config = dict(
    n_layer=13,
    norm_eps=1e-05,
    qk_norm=False,
    attn_scale=0.125,
    tie_embeddings=False,
    init_std_qkv=0.0373,
    init_std_o=0.0373,
    init_std_down=0.0,
    warmup_steps=504,
    decay_fraction=0.729,
    decay_shape='pow',
    final_lr_fraction=0.05,
    seq_len=512,
    doc_mask=True,
    train_tokens=429500000,
)
Each number is 128 + 32 x the weight over the matrix's rms, rounded and kept within 0 to 255. Layers, rows and columns count from 0.

# layer 6 attention output, 256x256, rms 0.0391, rows 0-48, columns 192-255
[[ 62 176 102 137 222 148 176 168 107 130 110 105 132 139 166 142 157 125 133 174  70 160 132 180 125 147 149 169  96  98 135 113 131  61  82 154  90 141  30 157 169 171  97 126  36  78 151 105 100 109  96 110 114 113 128 139  82 127 105 102 222 179  93  44]
 [137  69 114 130  98 153  88  65 122  84 176 157 117 137 129  71 159  92 123 120  66 173 116 138 100 176 152  86 142 106 151 157 131 120 185  77 150 121  85  58  92 135  88 145 148 136 133 170 148 123  95 106 119 210 123 151 180 142 150 119 109 130 178 179]
 [107 155 113 134 169 208 127 200 112 129 104 137 104 133 111 127 167 132 193 230 100 120 137 146  80 155  79 152  57  84  97  70 108  80 122  90 110 124  96 175 158 189 101  85  73 124  96 171 127 191 152 122  56  92 189 153 124 142 144 157 141 141  99  60]
 [138 122 194 101 100 143 150  79 138 149  81  88  50 103 108 125 153 126 162 112 127 144 164 176  68 104 214 139 173 120 197  75 128  84 157  96 117 160 101  93 156 223 126 125  48 178  97 133  44 128  89  79  82 128 172 184 132  84 135  53  98 108  93 169]
 [186 162 134 116 146 106 140 137 130 158 165 138  77  65  76 144 144 131 143 121  93 120 159 123 118 102 190 142 101  97  85  58 122 135 148 146 179 197 207 143 164 129 140 136 102  92  75 165 153  65 126 132 124 141 231 134 135 188 127 130 160 117  72 144]
 [219 132 114 200  95 176 112 150 234 160 123  51 119 215 110  47 124  76 190 110  80 142 133 199  73 115  83 164 131 133 102 155 141 134 151 136 146 121  98  80 105  76  43  93 150  83 181  79 120 164  84 105 118 119  73 100  67 142 103 111 193 101 195 119]
 [184 135  99 132 120  83 133 133 143 158 186 150 137  87 180 169 134 127  66 124 103 142  74 107 206 135 136  84  87  58 130 147  33 210 152  87 108 132 165 116  96  96 158 170 150  86 147 117 166  81 163 132 115 162 126 134 169 169 124 209 145 112 156 176]
 [140 148 186 142  70  83 118 112 108 140 111  97 194  86 184 177  58 102  92 178 125 134 106 120 181  98 124 153  97 205  97 158 103 136 196 151 178 159 201 101 158  76  86 171  80 180 121  64 161 197  49 144 109  69 147 120 114 119 148 103 130 115  64 115]
 [164 179  91  56 131  99 170 202  88 172 191 141 161 115 113 151 180 126 188 203  98  84  63 195  84 156  75 143 127  58 144 204 160 137 149  50 164  91 115 175 113 108 123 143 164  87  69  97 135 142 136 115  71 105 166 126 168 165  97 176 113 119  75 126]
 [179 125 100 104 124 163 129 149  93 186  52  34 114 170 129  77  83 142 152 114 123 138 151 108 138 126 147  94 128 104 137 106 161 135 129 124 174  68  97 129 158 131  36  43 117 147 150  69 177 127 105 108 135 154 132  67  84 131  25  77 167 124  91 110]
 [160 181 180 149  67 130 157  64 152 103 169 118 180  94  79 159 148 144  82 132  61 165 156 132  94 180 125 103  95 101  59 149  58 142 123 158 218 122  55 114 150  76  67  86  97 107 124  82 204 134 133 136 180  91  84 156  73 158 146 131 193 119 161 154]
 [175 112 183 118  66  99 134 106 167 173 100 118 167 107 172 198  54 170  23  75 233  76 104 102 176 109 101 145 173 197 143 156 106 109 127 151 163 136 199 107 121   4 130 178 173 158 149  74 159  73 202 191 181 126  46  61  76 113 131  58 118  63 126  51]
 [110  96 135  86 114 196  92  93 194  85  97  77 143 169  92 126 170 181 219  86  80 101 143 103  75 135 179 113 183 163  84  19 205  89 141 184 120 100 173 121 138 171  68 149 124  99  45 140 203 128 120 130 139 141 149 146 166 140 115  90  70 117  80 182]
 [ 95 103 153 109 160 104 152  87 104 158 144 126 147 145 112 148 122 151 145 119 155 138 121  69 139 103 133  88 147  98 180  74 208 143 130 142 104 106 146 126  86 173 116 114 135 118  81 156 168 105 141 100 139 133 114 101 118 127 126  85   1 101  86 169]
 [142 135 133 105 174 176 162 167 130 102 168 127 101 123 138 143 108 116 128 105 130 117 156 137 139 137 138 192 132  99  61 135 115 153 107 118  95 104  73 163  93 135 171 147 118  63 168 156 130 101 165  92 166 107  92  94 125 156 115 167 117 152 124 157]
 [128 150  84 104 156 172 149 175 147 197 139  99 173 137  94 175 189 156 229  96 156 123 129 207 102 103 102 122 168  82 159 107 137  31 161 137 117 139 115  97 151 144 101 212  72  65  39 151 116 117 133 168 100 182 148 135 155 190 125 125 122 177 151 122]
 [ 97 149 161  83 149 175 182 106  90 136 103 132 155  99 141 120 154 136 164 127 110  70 141 193 105 165 117 113 169 154 102 116  91  81 146 128 119 126 158 143 134 150  97 147 152 129 156  95 150 107 130  72  89  69  93 171 185 122  85 110 149 130  66 115]
 [ 88 145 162 163 109  76 127 139 147 169 154 139 132  98  77  82 156  92 113 159  82 145 117 156  63 154 144 128  42 129 104 111 131 166 151 130 166 156 157 146 151 110  92  74 110 148 130 143 126 124  77 108  56 106 178 156 124 138 117  94 137 153 146 124]
 [127 189  85 133 133 102 160 110  92 160 128  81 148 141 166 131 114 155 136 130 226  79 106  85 194 100  96  30 134 103 164 130 152 158 114  90 157 115 143 145 110 152 104 108 169 148 125 166 159 102 113 150 217 126  92  62 129 143 130 125  97  76 103 141]
 [176 137 104 122  98  93 102 173 214 162 204 105 124  95  92 130 132 129 139  90 109 137  82 124 105  96 150 125 131  46  77 105 139 210 144 122 193 167 105 110 100  64 127 171 135  61 115 177 135 106 113 125 148 178 111  86  80 152 163 149  94  91 161 213]
 [ 80 136 150 112  79 111 125 183 182 142  80  68 118 139  88 167 133  82 193 128 122  80 143 157  69 106 182 163 143 169 165  73 151 108 121 146 183 153 129 150 151 178 106 143 128 155  72 156  82 109  90 130 116 147 178 115 129  62 139 121 116  92 130 125]
 [153 102 151 163 110 124 155 140 173  72  89 127  72 162  73 119 174 112 191 109  65  94 114 144 129 167 136 159 158 117 139 135 140 109 138 126  89 139  98 169  68 138 121 103 136 106 112 107 128  99 123  82 126 131 150 162 147 142 135 131 181 156 104 156]
 [ 44 135  77 166 106 152 100  90 127 161  84 156 154 137 119 135 151 105 106 198 186 150  87  42 126 109  74  94  99 156 153 129 147 113 157 172 118 112 142  59 131 137 174  82  98 160 105 158  80 175 141  89 165 147 170 108 142 153 151  83  63 163 120  95]
 [ 91 112 144 128 166 165 112  72 152  47 194 224 221 147 160 182 212 160 189 161 133  80  88 143  44 179  81 104 160 122 110 110 183 133  87 182 112  54 137 157 104 109 186  63 187  89 158 182 147 131 241 181 190 202  49 151 120  88 156 129 185 159 105 110]
 [152 118  89 147 120 195  79 174 232 165 124  78 117 221  88  82 155 173 199 104 166 159 149 145 127 110  55 102 181 122 129 144 181  68 134 105 141 135 146  98 105 105  79  85 116  78 134 184 158 113 128 152 168 170 117  94  68 164 114 195 220 210 167  91]
 [119  81 118 105 141 104 120 150 140  78 109 188 124 128 106 193 176 154  67 140 107 131 104 166  64 174 147 148 152 138 156 134  79 142 133 140 103 115 129  74 143  89 145 217  87 117  60 206  59 124 182  57 102 143 142 159 131 117 138 154 188  97  77 159]
 [190 146 103 120 126 129 139  92 150 128 121 137 109 121 121 104 170 173 180  94 145  72 101 193 131 146 109 118 170 131 162 124 190 129 103  85  84 103 158 108 112 101  81 120 111 113 100 132 110  78  51 141 126  96 163 176 138 170  84 111 156 116 134 143]
 [114 130 122 131 100 163 105  88 159 167 166  95  53 189  55  70 123 204  72  98 138 144 127 158 142 159  60  69 133  94 130 145  80 144 109 139 137  98 112 141 136 108  99 154 110 106  77 153 128 109 122 138 161  92 118 140 135 122  86  84 128  51  97 134]
 [146 148 142 103 157 129 145 143 111 127 129 189  95 125 209 148 197 106  88 135 153 115  71 175  98 120 139 128 155  62 181 126 183  98  67 165  94 132 127 139 115 170 163 182 182 102 107 143 104 137 193 158  79 130 102 126 101 119 134 171 123 122 145  94]
 [108 150 121 145 146 146 213 124 153 136 130  98 171 160 123 166  95 169 116 163 108 112 149 120 107 151 116 142  76  92  82  99  90 162 145 166 149  94 115 167 177 106 181 127  39 157 162  89 158 155 110 100 162 105 105 121 119 166  97 141 134 136  57  95]
 [192 109  99 149 117 148 167 193 133 186 118 140 117 104  81 139 175 184 187 164 145 156 121 114 161 104  81 133 110 161  60 152 155 140 172 161 142 122 189 183 114 126  94 157  73  94 141 195 142 145 156  99 128 150 134  98 145 136 116 199 170 168 176 130]
 [ 84 155  82 161 103 136 157 126 107 174  75  47 138 168  93  79 107 206 142 149 126 139 141 168 178 141 116  83 139 113  62 164 142 121  93  92 133 149 131 175 124  90  89 122  81 160 115  53 128  86 100 186 190 143 115 102 121 182  61 129 107 152  98  65]
 [174 159 196  98 107 111 107 126 150 192 156 137 140 105  99 111 174 154 137 144 134  93 127 160 101 108 161 135  68  59 165 124 149 121 139 111 189 123  98 171 138 142 136  42 106 148 144 146 127 150 127 135 156 159 136 125 114 140 127 117 166 192 152 154]
 [141  98 176 131  87 200 167  70 130 130  64  87 191 170 109  93 179 109 189 103  69 146 112 126  72 143 103  68 102 100 170 104 141  91 118 112 132 106 116  67 102 168 120 121  73 120 108 136 134 119 158  73 120  89 153 133  73  73 148 152 209 101 119 131]
 [203 152 144  97  88 107 139  91 163 164 236 163  92  52  86  99 153 165 112  40 140 149  70 192 160 114 161  99 171  53 119 107 117 170 150  75 184 148 181 122 103 128 122 127 109  69  76 145 106 166 105 189 125 150 123 137 153 174 195 100  97  82 188 189]
 [ 99  50 120 128 187 133 141 129  74  45  74 160 180 106 131 141 158  79 129 160 106 166 146 162  58 170 103 178 104 162  59 143 156 125 137 177  62  68 101 105  89 146 110 123 155 156 174 148 137 134 255 109  73 122  75 111 127  88 136 148  99 155 124 103]
 [141 202 141  99  73  99 150 120 108 112 211 189 143 146 141 166 183 161 117 142 145 114  85  91 149 136 148  79 159  79 147 121 147 120 114 153 121 139 129 164 118 191 160 146 148 103 131 190 102 130  88 128 136 172  85 136 179 138 139 149  99 191 142 195]
 [ 85  87 149 154 149  67  96  48 141  91 117 170 103 136 111 131 120  73  97  91 116 150 131 106 147 114 156 121 149 176 159  94 111  16 170 132 217 167 188  78 140 118 116 152  87 114 151 142 153 120 146  94 127 140 123 107 108  59 234  76 174 122 114 118]
 [120 135 125 146 116  74 134 117  65 150  62 133 106  97 140 112 122 156 124 165 139 158 156 101 140 147 179 147 132 180 135 158 161  84 164 174 105 218 104 131 128 129 112 134 124 200  97 127 109 142  84 112  95 126 163 170 125 157  92  86 116 120 128  92]
 [ 79 123 107 153 137 132 112 151 151 121 214  86 131  85 117 177 141 175 113  85 123  93 133 117 117  94 201 143 164  50 111  84 134 150  82  68 205 134 118 172 171 174 151 122  94  49 128 143 134 121 105 179 141 147 125 119 116  82  76  90  75  48 126 159]
 [124 120 141 176 139 126 176 136  88 134 110 142  19 160 141  61 114  83  90 157 112 172 137 178 173 145 115 120 122 133 170 136 128 149  98  85  79 122 134 151 103 161 123  70  87 121 199  65 106 128 111 100  84 123 129 170  95  90 116 145 183 134 153  52]
 [150 198  68 112 121 120 131 143 136 141 240 110 255  99 162 181 180 208 129 138 150 111 140 193  98 109 120 107 143  92 141  95 100 140 125  65 190  92 162 111 191 220 138  99 134 140 111 168 222  92 102 204 134 186  87 126 193 160 181 127 107 187  83 150]
 [130 136 149 202  63  87 125 121 190 199 135  53  42 134 140 102  56  80  57  68  55 147  93  65 251  82 151 143  79 117 104 139  30 178 124  55 126 170 223 158 110 136 133 133  82  93 124  74  83  94  60  89 107  65 177 163 105 148  99  96 115  57 140 132]
 [169 195 125 138 138 107 189  99  87 109  73  89 106  96 156 180 138 153 132 173 177  90 137 108 190 102 157 112 120  90 181 114 165 123 123 149  94 129  51 180 185 220 115 101 122 187 144 123 170 119 103 126 139 121 136 157 176 167  84  95 132  99  95 128]
 [147 100 124 141 159 164  66 133  58  57 125 204  72 149 119 164 137 127 117 152 132 154 181 100 119 119 167 200 112 157 138 114 157 109 145 124  95 155 137 150 158 185 197 154  97 105 107 130  78 157 142 100 102 106 161 180 149  94 118 111  79  38 115 125]
 [180 172 153 115  80 136 143  89 117 168 122 159 125 130 146 150 128 118 154 133 157 127 129 133 129 143 107  95 106  95 202 130 135 174 141 128 160 124 108 126 140 128 104  70 133 148 115 145 179 112 162 134 141 104 130 132 106 175 167 107 195 104 138 122]
 [149 150 104 107  90 151 222 114 157 193 117 109 171  57 161 179 173 110 225 147  78  47  85  84  62 136  86 136 131 112  62  53 129 162 215  96 148  77 156  92 116 150  88 104 143 123  78 173  97  79 176  55  69 163 230 116  89 203 134 159 157 157  82 120]
 [132  81 101 165 113  95 111 129 152  96 159 158 117 197  79  94 183 182 102 138  66 139 105 102  43 104 165 114 144 109 168 112 177 143 144 124  78 168 107  86  97 117 195 163 126 116 118 154   0 123 128  45 130 197 173 222  85 123  83 115 109  92 118 149]
 [ 82 171 175  51 199 147 185  95 152 192 149  79 135  65  93  84 112  88 194  67 143  80 160 150 127 104 110 114  99  96 131  68 126 105 127 101 169 112 161 141 161 156  37 136 132  81 108 137 215  89  85 128 127  99 168  65 147 161 165  96 110 171  93  89]]